Each number is 500 + 40 x the weight over its row's rms, rounded and kept within 0 to 999. Layers, rows and columns count from 0. Numbers have three digits each. The size before them is the row's rms in percent of the matrix's.

# gate: layer 7 MLP gate, 704x256, rms 0.0898, rows 218-252, columns 0-127
# up: layer 7 MLP up, 704x256, rms 0.0951, rows 218-252, columns 0-127
# down: layer 7 MLP down (transposed), 704x256, rms 0.0808, rows 218-252, columns 0-127
gate218 104:464521504468495499502426486587490476537419452495498471485527451465464477534452510544511567535484515526496498427512533487496450515508468531506442606476424488514468494548491581500535484480464541464506458543398534519511449531444476510437524511508420479487509488497454456493483414484496560540514483484507499467460457472476509576528549517483538560490462538543555502545504516523428464551504
up218 107:539509519455500387523532423509548478384537514604471457489501531485469569498474453475494491500475449490509488516450466522534546485469523557508533494427431515458521513437479503473439607452549410473489510446483557482496508458505507598478509550475475494470469508511520468449532525451516497432537517473567435473521474501531454461513527445472475550477516548497524487461520535517567502490511
down218 103:554515498463471560490504559456503558571454482476500510519462511504469504510534552458415499548465519544587453477404546515426560508542496509476537512504539522440534514539438544530524501477566534520458514498493451492427479417544560464461510413487443503520462471510487553550478487438492459435544544473467419544526492555493505566493506499430463518470459509493496512465553450534501482497489
gate219 098:478477547492505442527489476472409441550465518530507510479439488525500475483519495474553464503491455542452565487455473406549483515426524427474497516503542520576532548559559453485509502537495518554443431555538534510581493528537574483503547532493497588478535528493514427480492452530555485472515524550504548480518511612435523581541428496487550485522514455545560545509451498544513482502492
up219 092:507474466433431469538452515503505515555570447505511442552512460479561473517543484476518510555512507530451604495559558481489521443433482497418482492501499490512516529521519473545483561463480464578456512562475512496561534580451462532476458549507518535562447498557451486538505467443484548584458606489452541500538502507483453415507506510497523452528504471505483520485536579533493489519522
down219 098:533569502483487512497469539470552502530456492465457550501493471499493494501488507537436537502554526489458521558374472477510425507465535462537514427544494515487490459566484497512595512584568528499530572497468529578469412478502514506482501507480485470498516478518503559463570475514535524542503460510547523498479490492492483596508450520513493486507462426444596533547497507537563507488501
gate220 102:473450497545526593435472561478521530514503490459469465431434483544498584495475491536508533543526465450507516536416485441464579467528504448541521461515490529471428488528498531582489476528512506477502448471509404487467482554544531502517446504466584529524468508524457462522501467394500560469527530585491496485461491508482442455510535546521486461512525502514549482509500506500502553536517
up220 104:488504448459526487532520507555467556521491496511519539468587510512524506520500540554480468478543535546494524443515508453541479453518567513457516508524547435482539500472462445468436481508426530546476416486525505426538543517486472510555492503525483540483490466509440530511477486499449562577500418473481470508529504469496433471514423492489431585471486467532498520486432517595472478551494
down220 103:446521505422602519556525538493450494501538578588512506502525528525546489529512519482513528453471515504422442521523465471500463464489534521502461429469471523537491431523530481565482453501534516485534521466471508575556495539424452487544537450495516537513494550518581519575453479597514490544503479496479475521487506524562455483457457478470493473390540535479442543512499475466469451526493
gate221 101:459458441560504442491491504478451490524506479498479510532534536498459556558416549483515525454438523486509457510501522510543497481579551427521509494487472518475473521520521485508501482545483457504502535496473566487424523509466499537471519425478487456507459587499505442495563436469451524501509521488536523478481501472417516495457491454478438388464567547418512500603518520504477499503449
up221 102:524517539520499550503524524471531435563519577498485506566533511491507498448471452421544545520570546462455493554520435549532427518473431523480470464467507512485560469533491584527475513522485430526465522499446485452458438444546476515502524480469488518444527562515507493442482515475490542505502500582491535521518457448460514489502464568503502534474539483477501545535475459486460486554510
down221 099:421428432593552529512521539496473496477510493529586530500516517478485500460530492525551464456493584432472453502511545515456479490523562475490460486578537438471545500503523558491507519479472448478454506558437560576469504427423513506493500405555537495521489556509505459487496493441436513427570490496470507517467492468508529497497443546434478496522518516547567463532489536438477515562445
gate222 102:440521459490554456502449498493510519429469482512515501481535500486475441514558516523557543529437465535481435622424476498488479542438481469496437542519454561464589500521436456537524590502530512505444461436495525506498514477439571503472525502549508599535502517500491490578508504521441482592545443505496506480455514502552448469506547500504537496561559465492499549516552553492441465486503
up222 105:524439537520473465498542591511490520510536473451530477521471504469458426475464435507450535466453483517488452508464489522501463503501479422524510487468483496486465516560429462501474503511550550472562502494567527474517502466529559486484531476452513489575463441438456548533497497480535481525443523583466430573475536505514449536529478487522491481471507503544501429534442552503417541571439
down222 105:556567477522442536556446498487494510511481498602493465487537469521593482460488515464433496470522462500565478524475478480504552498474435500569458502472511499556560438490458562524472525511533500516468563498508521522519480498466443466538488525432495438442517514423463415502475570548507497510441502494565464486479482542475445540498571530556498548566517555479536424450466501441522432520443
gate223 098:441469404507498546466549519509520486533539467475487416398483476520466615533592435484532518519421486576474454498447538543532521514499457440470490480453523458526538489466566511443455496486540543424519525505496562550459419494453539532459522496501499444500428529531531504456484547449452504469507529453475467504475493593592521502523526466491460492505491538406534517481500503490524548486466
up223 094:510449502597440465487557508448556494581397481492471494487489498489428539531585603489468457529482519479479548451460514466548510518493505509580533494516496469594561477531458533500553452475439558518516462482526513509518454453464456473523544548452452525431510528460453495534505593495510529511540544491564525510519494488485419465488538551444510578499495478462543446421497499520491503561512
down223 093:529564501552522538478477506527535549474484507466477464520483464522548505476562507437499487475435545415464469511532532484524411468465514516496520504526447425528485537490543504503486514507539518585422525505449456515508479508493489505505479585509499543508534456469458489455538491491529538551524463518553518507518519543470527596492422574529465495480597495545487618507498612532477481558478
gate224 108:483582489435546555480556522529502578493491509504449495553461592561496482448532488558475464585525550535480498515493503500502492516472490530441508531529514514492455525513545498447528446512468523513532509562522539552459484364548517496470514538458521501524460509475523473598585412468491477516497530498488457506462460549483510467452467486507406472466447485524477429530470492407547493464530
up224 102:534561552556507505568437488514448503523485395499491484466597492457441474488474482537465543461510484452511577541420436506501503428500438504503495528515487573482479480532500502465470562519519430479530532487524506499463495522473468572478504500487459482473539469534449465549449520568452512563557498477576513577476476526485495520487547455542497517455469491507507485455456519551498531510485
down224 110:439531488560484458552494469479526487483493568494510447520473422506509449374472454490435517586440602535481504463539437509468497563460476441480385466509493523518443473538468504501487432494621496435467522521555517482506462460442472487422550566487460502532498516483555546463533492484384473475442514509500482476537495519541489457518496523489493538568520529544513518470561428453521445499510
gate225 100:528505534467482504536458575508464449458568436570549488574427514574531528517478500449477606458474513569494505535441464485496533514479528532477500480538515476510544487433484522577514529494470484510461509590565481488454511511539440496464513417535475498522416525485460441506468501491492457516515473537407536472502436463477434502566499459574521525490541536537454527495482593521472463444539
up225 109:505511541591487388513481535528506547459537446461466524528511524541506546483475418483462518386485529598527533526511481552518530598465500445513535502485451497480499519543498537513541538474517461472502516531555457513489516496489487462481488460519483502523513423477539463456365536510589485510525500478469508521445430547431493470551483501518502506505537469482438524444553539486507517464501
down225 100:485471522454582530454541523521480485470522581583460441399537418488510487527482474498500548502476433498527427464550428453452512535531440490510520481457549446530516546538518495548470482555505483513470443458553520501547494533498499581481489469417530490570463431521531513490478555551469534476523405533543512570525442479477532585483478532545502454508508462482492469472499489476421496429370
gate226 092:565552554515477475496493487523467435505560521447504498470500538494487510487549480501509535541541518479512503525483477484427477561492543519495482699455458435489435469487528528517541393517547482497571501495504479538416585599523468503552541454504510484533394523467498529504483445514446457483426514450507467464456507523588523545496496537489508474519453492471499546499509572436563532496508
up226 106:525526494427470506465451474454503522445382529563564470552462524526506475475468502481493521481454492425487592527471504493503431466571451512585494530524491541482489573506491502561486516566535516479479583482453578518526413448464602545453622497457485475481507433508506509512527554474493502497519571540513542557455496515541467497562455468576472562505610505468532446491493499439482519417544
down226 099:592545503563489555548451483519559499543484463514503481439507556539440443468524535599538551452555514582476480451469451491489488502549475488553463509497468468475453432491490501531513516559471506440485521489520442467509534442497522501506534517575437499533526537477530486464507418487491498470455528561455496558543523424510541446508511501525527509528548531442479491471440489432520483478581
gate227 100:489447506406498459515589509577446524492518564516506486546468530544455503550477498472515446487540422433474434565497502454532467501496509502537549531501434496544486481539569526458449484454487504491479444538531493561480421540554446490515470486458544479540481513463524492506494522490561520453503540512581496539519462450491462468542486478513510549506485523493523518489558483527520470501475
up227 095:515546518530522464387515468484540478514552447464463515495457457513525512479438527433580538475529495520557512521511519470478434556547459479439474488509490456515492479573496492504514454514549497486480479495467499559440536561481542478470472519459497533525585429498508535441513488484478544524479554442507461524453521468511530547565552579484442489468360522487498534457547439506572486506506
down227 097:523519426455454477516423461535532499534486546533505519517471457515513493463470478551523559487454494486493478496411443471521463575492550471457415484507446491492543507443522473480491570544477491510465503472538533509501530540494511522481501541528500563500431487520532502527474532495461529432454480532503496432558492561558547517475488509486588601555530530497493520518516527404461426476474
gate228 100:528545440515509431506557559452525438497412485496555561502486435509447499534547523512442493475501499523511492518503495540517527542519523515512445424497479555533533495484491403459516494448473512456447520539477417437471489472546542536488552527556497513488534460460517548556463447506553446447500509510516558444485498573475543571491529536466344511455448449459460446501488504531555482437500
up228 104:473481491520524502493488516564535498477576520465511544477494532554447518530488412461476539400504530595570540488548510434527535533520533488642420552543493461459544499458480477542462474431456518527492459537517524437547504502486484558454498503415473534540552515580495515443475475526441488481451527557462464499488534565521508538511513530485505497585485530533486506516491476493480463508448
down228 097:502468559460475514489467455564529573522513501444471515456528471482535448478549545473492528538547517512535442402517454435450500469507482476528523522455542482588525457516463497544543469490540502495519528579549538428491460537486468449446508529484439512548574498498570451458517488496494389460476507534502487537513432447512515438462463470500447540442404508510482487521510481536562493576568
gate229 096:536480520538504506478507550511535536511510506509536543501508531514513474591489540532512472452470413538511492474561499452557500474472414487551487534490463428539462450526466464480464520527450516497456574557470508466519504508461527508443523478547497575486516536460502460531440557563537563576541497501537513477481491500528501489589501488528511536497569458477493571493499565434433452473542
up229 094:514471540500480518539568497496468505480477472510513503452535488484511439563521500539458480525543519505515453439507554478534408490537527578528500473499497525512496551518489524434490509473569437521521469623529499473560484499508561513477492545513354510449435483499562492540571435493500540488499506499450528509544507545542516514474521544525457515511520502505453418468499521559543519571462
down229 093:508448517527501492508509554461484499517493444510425466477495508533562486535499507518560477539414504470534512552432476493560491577453463457465460469562504417565463469556452471628543463541444513466483504442460538550512504548457531509531520436449493498555509543565413475493462463492500572518540410504525524445427481448478442456509500562438557522534542518543548456521477534476479561455499
gate230 097:466495494494471476542453503496569525553435432515483501505502531471539499552515405456496511472518545583539583536565500530501489542547497471459504481470505515544484497545417526517471475496477450546469477505519514527503431382489469536484480488441518526567461511396467499475560452495511396465502493505464475443532496517486522500542571521559490466541521495470550503466552561496503468543526
up230 098:449513508420503498480492458491465422547538541479535482496468530533514485418540584478440528491491494492448503474484415473570559502488521508569451529554498489499531566540528502476497444418441533500588512478487605498565490609505497471517550500505498527475612545474478513473512487589465460490481518486489455483482526525474578479485523535479531484523437471552524525591550518547431471508480
down230 104:460533568448499503484465451471500487526508451472462459500464476487519555445467504470462485525528571461480509533473503492446486421467439368529525453531453545475507500488454478467467585541429453537549576533455453491491540419568540497548490433455479557449536484459461509517617459515514438425498536472458498451492569531451464436434563493530520507478474496458490471593520558568486437536501
gate231 091:475509515404524547585506428579505538541460481496415572505510497444504491459572516527464469485535482480455524456560552526486394552515479476567525555473485502495428489456470505472493496522532481483488489511458482515518506526496494576500494569469437474451545507430496515539483509497554582548433565518477499462528485476516515492451489553458490587463553507513485483510460496488506497458422
up231 101:509517497455447470550422542555415454551480499498477477499457475521513565487450460569489491498472446472566566544514461494495487492508393433558486490555494434441504483404521489637458483525481420527530502476443479513550505516523487568547572527502451536541520511532512509471531521534521501520550418472504496524514533497480465532490554483510456518522505566504526516465517529429431543446492
down231 098:512505480530521515474524469532441448438417510395528477519518552549513542462524571439534471500503520478513462504417525481454502497505547522499427414516530584489511479561545531511533520515510535518478520510525460491495489465516497535499496580493623451513554518577439528463461557487534509494500542514508512566431549485501508458465520452508466491488450471503492422513427447607501515526533
gate232 103:444560493529513493441565465513492482443472499562519451500598479493416528434513501460562490446496479496505519521460464575502544529478486505508490473474472488489467510559457506482482507592584467517482444558414510421497639451500479462512474442540471480483492536497520513503508481475442499600498488539465507497547564442492530555512529490487517529503542515494462563483489458463499518501461
up232 102:516533465530492440421430520579452546550540499560473526501462522480530545457514464545479512486488515494500470509512505500539518550531478537565497497446463434533477506499467485521503583513542529508512491519488511492575506566501526562528495526507501466542510553524459528397513467525484531490578505440549466553489509512463480414670452465505567489472520480581489498526533467450489587449474
down232 100:533505487521522498463471549457510484560539436500529527496524476510475484490495485472461480551436447553530523452545560516496450465463454464544571494442521483478452518470466552559421579487443452536457468465471440467508432503508562479584479501466488500522441517531529494494445491468458507509583454548461531517528513419479577480564502540529556465525474476508487425517530446510501519484438
gate233 097:451511551588495476535522545478522486528514460498478548568483446488523464531511566470558531456454467520537494491458444550512484515452452524428533487494443510510495561489487462463482443479582443475508525505550471523464470562551535488488529492478539502524499533498519447479477510481485499515492506461570510480496486506479510520466470516429485482547530480508510563537562547485467480480460
up233 098:490514468571504489506481482590510473551533533464438500425445498532544546493530449453475491471490486509530462517511526476460497422472475511526473551543533498539478473466544460499498424514563530492475525516503528580540515495455494566519479504392502587509536386437406471544460532535483457491529552472561467583455492472421517568475465493445480508469478449467602597509539511561428486459565
down233 102:507616579487489519536567541495564534506455409431490562519499424525509516513500474497572445484462438545515564520491525601511518537459460543517467528423497550480454536495489500485440486488535514444406464489489475569538529559448519570449517498452476486521415550495514488537543459487526469486516470452558489467439549510575479497504523463453523509479448506536549443512444496532480497444452
gate234 097:486479407522432515488470445483542483576500511553513527512545469482488461512455485464491463478540522514467564478508486555574564540500522463481426422508522541462451489522451451517523468568571507518518515486605539488509473534451512472532500489578507479499566462481445463521523512508509461485463493474532545474537459613479527477429500472543441497468490449545419580522501463523490529403485
up234 105:495546512438567484576521515548439502509495529547504511495467478511481544537449486501451539446528507520452484477469503443514500461471504517470521517473537513539410559466505433458445556448522538473491510498535463481520516493516511528552457539497503503517514480521553482559470567433516520446479464486421485552557477480499426505533507528536547435435493520504508560503483494501481469576555
down234 101:515509434481468471539569562537547487517548492439489440530494502451489493531482517425466570552450563495517484558458474512532490419583517459495445467445525519536526570427453469419507441400545470538495509502449543495486487538477490508488552516478503542542536543482453538508482487506551520512441465507516538474485568485476489468567553481532467443472511499508531525485474579486465502495513
gate235 106:449446480455480546481584532552484380477526444470420492559474420488431525519508550577499440518492437476452526517487562497508501433529505483436527449519600505514540501490485498511473511562523460507506538556512495475494489445510456515483486523474481518431497480509430513390520502546426601452507493552480446474489522524485519490497521506521443544494488439526499468521452464473487525446508
up235 105:449486506519577575528436529522506514566508546536531441482485486460460482469478478547486555492495485471429473516503521580504503488481390439533482492476478500536481428557459538448504477582465502518458473534555519501499527489500465516553529487482489550566607497481546545485461483555573553436432494503495517423485516479523530516562477499457426483588539511459484458535473535496456516524489
down235 111:580509568655505472488634612542541490550456537514495539512490551475557485494574502539525522512476570532467473508511502519469580558524552506493488525449528487417437483507505479484518417476491460535463471521533488476439476480460567548481524479470502493491509571470466437464527446500510513513457498433517526468516477482455507509436423471515532531546503460532503462532477518564522557512480
gate236 099:515561597487460536488517455506528456498509453538533550535499527510423504496545500534544509444528447532450414487484521579515495437480572463507483516481536512481540469488555526514610454483546546534524455528525532448512534515525496498592480469476515479472443454502527486457573531463544485438527425448494538594492497439559485454483527539491432569477535478516400441529505456518514471529516
up236 101:580504491431485521577503509501457559533558534550457451487455547495554478551432551500408484532525541503470486485437428475514557475467499461609554472462490517441514509453520534472529523539498446501519512482481490504500532513512453514549441460477568526526517478466548512471613500504465480529529522521422424500476503540585492510536555434434508484492495499524443532512480482574447566513531
down236 103:475485562489499433545485515469560496489469522523502512493532478532545487474550578430514479520483456501491497511558489484586426517476498579455442460579484485528496464552495532511458462500523427549479540503483495485465476461486421511524503478520497546498440477474510461565388494499507501512444529542455496442465506504510433507488476484472558455552490540572475446487476546415589512572534
gate237 098:459525492588518449509469468555449492477547531519475520473495547511472484552445519519452560440448562559510566487482507477607476546541469541464567462466535539492496487534506403503498457533511463524481504489495498517501513522504447483499520490498485452492538503512435517486468509413461449424427485483554469475516448509520429538512557483513495527478476484486477561495512401546551509498475
up237 096:488465497513467491414532536470507506539496560435561515527544517426506505483493475461573538539509492501518442524500454456428546496520500501544431523461481436416511450499481463471479490425561473528503484565548530473426475521511482460435476532508487517488515510550568436467553471436514483507475471589558515576464477502561540490459501546490469476437526457568467555506439596480442460513519
down237 094:468510472493498505495499498533513459468458492484487516413422476550513525529568486436504522434564433404431530456514519525401494457407504453475471533454477483528514571526474523505535493575454538513485506514531515542495537549468511401515484505529493585534485514589487465616447508436490473467477540482500528473527528500475559460479531468488543521552551515523543498451484532474473488417485
gate238 095:560500552458494497460511456494540472454496552492511534504579560500498516473478488468508532481500501522436538508491496579393499428520507506520542490549524454490531623440441528504579550524517521487457466407518554437507543479524434531497532495445508482470470514437482441513483422485460515526517441498488503397514500529511536469466534531472480562504514471545492533432523571523552446587469
up238 098:546538460523552506490501549556564547545519428525514537482490525499515475446535549509419482517479499503482519456553476522456555535460553438448504510506450544520521474476486502532485499514489594547458469562502496495479539500532501476450507542606476467504498488468456473515509512586474508470489456491475483550528450504479451486465492503582456509476510500443504468515576456553448435451530
down238 101:452515462522463483564560493594476439515532514518497544513505471526438453484533603556551557546482465502482495508442480452478481542482499458494433515505478505466465504546511475529414462481477534522521518494525428540556426507504544440518424568482500535505434416454548503514467561493517485400507507494489482550490486474500463475462435535490536473537551493526443495527493477514541478565485
gate239 106:481503502525593521542515444459508503566495513517408568562522497491525514519537552549496545565442481556528563525471510545495625464514531508529458515502572539420476576519488469520518446511461483487507518525505509562476470523416552459522490470475516475436482518520518515491520497581427467439514394509468525492469514494500496568577474533452498481502527509443515487499490499449476477445534
up239 102:490531545465499457514473466427472556481495513538509534489512440451569568516528566468473488444502438473532528449541544412521460471485408560426523475521524468444541538467539468513450472481468465536530553571532534492513462511526514524491471484516470433520532480405472457528476464527488460574469557472546554489532504511561493518489543458513445487500513482431483476517445465481505501468472
down239 098:467487524496456519506484541550522577456458517463500508492485471506526564566509451569439511539529472505413478481505501470491529499476495466548402494512561545506586568468528522577473485466534501538426519542454419503464437560528509477535529522429500552477543513503507489513518424488500518505514431529534483474458516434533513467535538498520548475473517461479552513464509472563431469416527
gate240 109:562536476518553507469596485504466514473501523528540469434440469531472492543486514520436504488503507506526483433443501536554541493537489524532521517396562528510471497550480494523519518455485502512554470507487514568492491477475524491502461474420446564536466486516523540561493471474520505475445532526469468464505476524514520507458543624525523538482581530464482462502525568504513591491407
up240 105:379537453479475514502521505473510466534510506467452523531541472482514564513509473508485478563474566485489517475529526431495513562469520455539498479535492501481528557440468472541509560542491530380538436500448526507450528454536426550503565474528482489477518492531564454418479505467526486488470581484473511516490540471541548568511505505467518543616501496565425453492457484537479459460517
down240 108:463542518459509429503528522499437522499534434457528432516528489488471502487478529563519419524556447538497487499501461462552497531612494518469579568512520524511527476483468454552472512518569496516500514577458505512506536522458474559529557568520479489512547463496391613519532519475537455458504522486509501542460493526465520451424494577523495434557451543458591489504451516504482471492536
gate241 100:528514496459545536497459569460497488488461544566523488499494495460466470478485471518444515449475466556540498434501543515514466489505410450553534525444519526507497534508487602541431439443516466472571489473483555524432465501467519455464451437540483590635492482513497465482545436461435503490450504538475487479465449464499578577446392483494423474499465488462510442447566591510545544495467
up241 096:447482577444501545507510470540530493467549466478485505485486530488482424545562523510497493514525584459529513565459434543459528525539532505476480463527429483531542457515495452438519558520486496581583492453498513469524469490464499447479516460526522509378516517443503466460520437460535558513586516533433549576476583532511499514517432477498528465531509541459498500457492518511541440497540
down241 094:469510407515477458522513491508472538493511534487518562497465565519470454530505497523431507477449480507515519524443519454535471469506475559460510566461501428469508516521500461585455550563435554448519542470515530470523424495534492495458527437543576529505483494504550512590542518517536502524429545520544489516529486406552529495518547498507537504446536572469433468517496514477517440499426
gate242 094:409521450465503538504513483547512449492505569472551495470551430490490435466471453397524476540513486525537540530470487522550467494562471491423540557513542474519487469455558538485510545547410465543512503504481561544520487518553544438548509462486538507488445548511515463485504464518483446505509472500504542523498517493526561556431483469544481528483489513509416502394502465510414442533476
up242 099:564529488473496503551463530433473450527484429513574522492534524522406468470448409530497538526503539478489521507499533517452499448443469548567462560473495537499509528488569525577457508546468449496503488601471495511491512456528552525528512512526540499434500494480444464540440468471466478491490581464523486513487484528515494519537508557525432544506523500518489512487485543436466497528525
down242 105:490529428492483563581444541564493551507559537468481564509479533485491484459447474483559522496535510494503525510594520440484524486546507507566536499451525415509445462494478517465543502576463478574447537516522512479518523505470525439542492513531591514541545549588467442470475508458504517518513503507525479462499542438492543502514499518483537547543449525497514552444474472498456473528432
gate243 099:455539492478522503476509557506555508491489456513519484526502546461463511560558487451532495488420542546435550482451534572510540526484478552499405451524527527475530550528541542429512511469524486477472617426446515480488500485507513445576474481499512458509511449554432475477443510445480491538448501524517409538531512518559526559467568516541464543504522517550583482429440465507495384474451
up243 103:415538528533488575542532456480504545555477590457531491501542529522470502387533462423533492522637486560489491476498428479542501514567481434495507514487531525459487464522543545518538485525576471524489498510515480457513552552507463502483552463533475480481457514540520522532543445460476508531504475515502520503529435419488556419534557516560519495514498509488540457598425578456492471494475
down243 099:481474442552501486535628525512425483477440486500498494497509537472483517495515495466543506489413504504431469450503504455567520477455462514470530496443557490486479438536471472450524412424548496475545528577549504472589509540506444492496545519492450504455471531447475515432579520448471506458514487522562529523521508495419446494454479452506450496544439534545508501551542545538550440531468
gate244 105:495464488475488521537495496473396468546523498501511522535508491463468531561368491526510480493495497446437555484379488435578501504479418455504442513508525505389482575437462477487558501511582516497553524481562511493502513560480473560471540514497586508481502474479476523507567575532495577477536454537470439529524445394513531473505581505515491391562479464463497507477462550544584556474526
up244 099:576479568495501510552510556449496549477392570570466453429447557496522485501526486454507466547488498506506552506490486426529514504570492536443499464431495550599494489466504445440486508490415493532448442537444556443535518449559546410567489449493501588468487526554499587509445486464437477495553457432527545499541511390480528468451578485506540504500507527473499525487548465595592537525486
down244 104:535507487484559445518536516533520495474501530486501476480607531480500477455513475469528500491452484514556531491518473423595414497526547528539542432459507469530522447444502481536392456469507512478448452463436534514486544483493403505501500467448478506508462603533523423499488487540450484519528533556509536489469525515547514500526470470509573487455506499482478529558598434467499524532503
gate245 110:497474509479510531578462549526517552386515450579598420523488511500528484458493525586525466496459537534459429559473456494447460494427495520460454457474513527476504522518473510516564495526539471442532524505524474487469474443378517503533491487531433429502484471479618490525553482492514517510556507501499516538516553459501416432456480490440536487473460516506515553465524436563480482575519
up245 102:493450475485507533503548495420524533543501492514444512522365425504496493541513427462460509532481500478530503516508470491491515474484447511466524559514544546441427487453468458522549509531416448532602498451495476543558475509494546506532533414541523534428452476523523509527552502466517458492513493470497538502558507538505532492544467545573511607488468496490474489445492480498510469518397
down245 104:435465462484541477490512529448497509530493542448417520532504464503536514509522519504480481498506468490509443473507496491485522482555492429402542535505524530406493423592524486430490535429535464476493552492501488501458510528485495500592523551459523459505512493563476483550551406518486545575497500538566451542565555483473550463569513528535551477541427461527477509500532493501509505536537
gate246 099:507508519506526495442563486449446526541575450532486524489511464519438548487488397458514473519558538451534485494463526478500462486483462440456469558467446526414536521443509468488523501529460548539534491516496429559470499481570504537515469372492429500524474509458515544500482560467462488519501521476507472545512500473537508489518540491522455467555558497493509487485408524427484472484460
up246 095:492561437501458493495523447550444593503548563527547505490553540567491572518511472474501425480520598493481460501521493562525504549535449516501558537578514527509418543484501550499435453520527453516498533444464490472487536503504464476465466530524572470456534451608527524513495587496549475493514457552478460514527499443479533503423435509508453405526520564489511532428515549496525522521476
down246 100:467438598508459526559434505487490490526595494542520474512462546565562552552437489571577519550489487475496521499449483446471567538519444483573448486465515523552439480542563477423519544471476513405531523531539568479490491522484536461439506484470499475493569506489458474503572440508478457475454467502422419549475493448574450464483468551471510462469406541527447520464463415515403495507464
gate247 106:463499537450473484514466483439472479521500502515502512512498492443509446531469527485467466535503473505565553405523543505511518516527566522482446531520450547575510530509531467547471455580528512515572543504579463601456555538517414577474493532542519570494522544472436500468439543538525518531564463526476452396453515488496586489536510508469520525560503534513435489525504536519567482461437
up247 105:477477589541467535479522446539548471499443441532556445517480522516492584508497479551470492519573492487426560527539467565505534440496489464459513465491509408512522530463558559494488559483562492453494525472481504514498499526542473504522457509530531423500517490469493471587522487493473437508469473563505540441544482462527468498621519513548538487521524526521550565482527460522543449495472
down247 105:525513436521605447426453465465469464432465522501556472470479449485527492447508490487550561445491488490475504466533544487517512501500493546498434547524485550570468541527517510466480399424490497486482469556466576460506471528509494534540497471461492439472435462526529464460508494484474508444511438475541508471468428428558553514523551461545526520420471537416525386441458553482520441448549
gate248 101:566506519521519479549474504454507475516524491489432523477433520490491493447507459534452452429482544540475449492537546454602437462475498504504544448523460499445456497558567503490489441520513465460510560526470501492474560476483500482468502491519460559482475458502508497463494602551532504478586487518512519464433454509547552554497515465505447472546473513425536527514488519496463476443500
up248 100:483511551442440424514527510506435573522506476571469501508464485510535486477544540541499495471476595467492516497476541455497506489513487516486538565524459553444573520490528530517468555453495428550408532525450444503481453501513502512498531537481484458477493503509440470504483497475469534483496519503513542497460467432517446457405519541417510564514412539473511542515478515441484495571485
down248 099:539512485565566499529473456545453508477541448516489457560457452549436426491542498545510508514554464469465519502551466468499497464514477463491487544527419553546468552551495516502534498474518499532519517483415509561557598517513539521478512546482496484474468496511472485583526577431492481525403472513521523489491527430512494504469478466478462497507452590401513501514510532552515560513392
gate249 102:450580567533577576471518490483516494588495459435437518595544479551495501587488501535478480463545530524535426541615502517519522447490440451453551461423519534462539486538488536503519458462509487537478469489450512443545504524456425512517468491519500539471527491457460488574502558477451415523482527517474506515488536495466492510470483477524482458537552446515447459471570435539553540537514
up249 092:574521520467513457517497534487433512448544511515519414552547444527490573497466546489522521528473537536480521468502561534521498554503557524491450495540480532480557516527481537550521460476525511531470516527494562430478453529430524550500478466505598591470471493491516489459564492469543558451493465437534463482533492481473506510490436489543506528452498465493500509525528467521493519574519
down249 093:515503464558468517467505496549494497492480485449452501500443456483463478452494469557545525517534470423513538476433406462440483530472525427548428510490504470527494497491458473480513508442530514537500515528536495510447488536512526432503503565476597465430586538485477501493482506496483517471470526472532473512529499460523483515592473490570422514475507495472503490452482514545486504520481
gate250 101:509491497463470489512587394548566448598497534434511501498484538531488486476493462566489586533502451523562473566411470483506611444498500594546548456550496481572448549463482457492469525551576485467541539484514533449465448473467561536497439443441547488525439502486521531524520553504475494414427495509473546496549504553549438513450494505548545522475486524467511574491520551554512484479501
up250 102:457507516566496543498517476455502515530498511503504476557498493415571480461514495503478459503513535529567437513515529488503506526481478464476562446514488431526508465565514421505522511527487467553453444505553526488591561522457437401535514497498493478462508499564516426546503565501543519538463411567484475497577478502521517522421502533498544516458544499470481523488494469538460538508451
down250 102:452439524453467448522472468548502504473493523538474461417465497489557414475516458476471452562506564513456506494484564502477471538491503592471535540495485492537440530476441484498462425549531459540520492508482522512533516487511472499475487501519479473520477471451473431508491475549552491459534521497488463451486494490548521436437513515459500500459512508513483520562550534557345487513496
gate251 098:506500499516460515431473552461463485544522523424516536546492491442517448468478525493558488464499511525514506497517492516526438487421515484533472478541518512459530548544471468462533520505536458487535457588482467586510523499509513500441516500501523499473473528506523526450570498499466471451487556541489459430542521550468473474488460514456516460492515410617477498514491503484532481439406
up251 097:515444492485468574508490459477564540526509546512502520402441519481442444486488552496557568503490490490516537464517618462519553529495560472560468482532535406559465482498478520454501511455505468461489520534492482479400554460532567489478460459480483443531464508551522487463598536532602435509541582444520470464431524520547461445498496539545571520453472428541488596488477449503484465518526
down251 098:460559482606521540514465521532523484544462479514481513506542472498511526500501567511485575470494472470580526480539423516447476572506359530511518515523479413509477462516463481472520494452570488515570454545457499460544546529486501544536506474564496479535523515531495505512457515599428502567498493559533519484510509515561528542503459502499443509427479505465497466414514494496534508447514
gate252 093:509488447519585508525509526555515521502486549405418487485491521452519500438504501503592461531491378485482528490469491455536466527497447451560569559434420483461466452555435428449509462585462515523470486521443524461543448488558514442501431517471442481526491511516551510472502491452450518515474449472541499527449446471483586499489544457525480454518527538451474517457489487466511501527480
up252 094:562433549484524524442476527561488502526510510461479515518507491528502508478516499564489546546500482520519483476472504510554487544541474469456455442531544511483543479500511679535524468500521541517470507522471494525488495540556476550512476477473535522546490560500531516494563409482523479554443457545493517461464512579455473520505448608558503506515489479458513461499483507498570473506395
down252 097:454570500479433539551533488514467510566538430447517474500528447507517548528551526486505435468501518524461537496496494540533489458461526548483478514570497466588489580538517473553478482491450535517518504429477578574470489472522459477526497536548416484424493494460553477523517475534513482465550505505545575547506501439477534494458523432496484458502535400468547537458519531503515501488475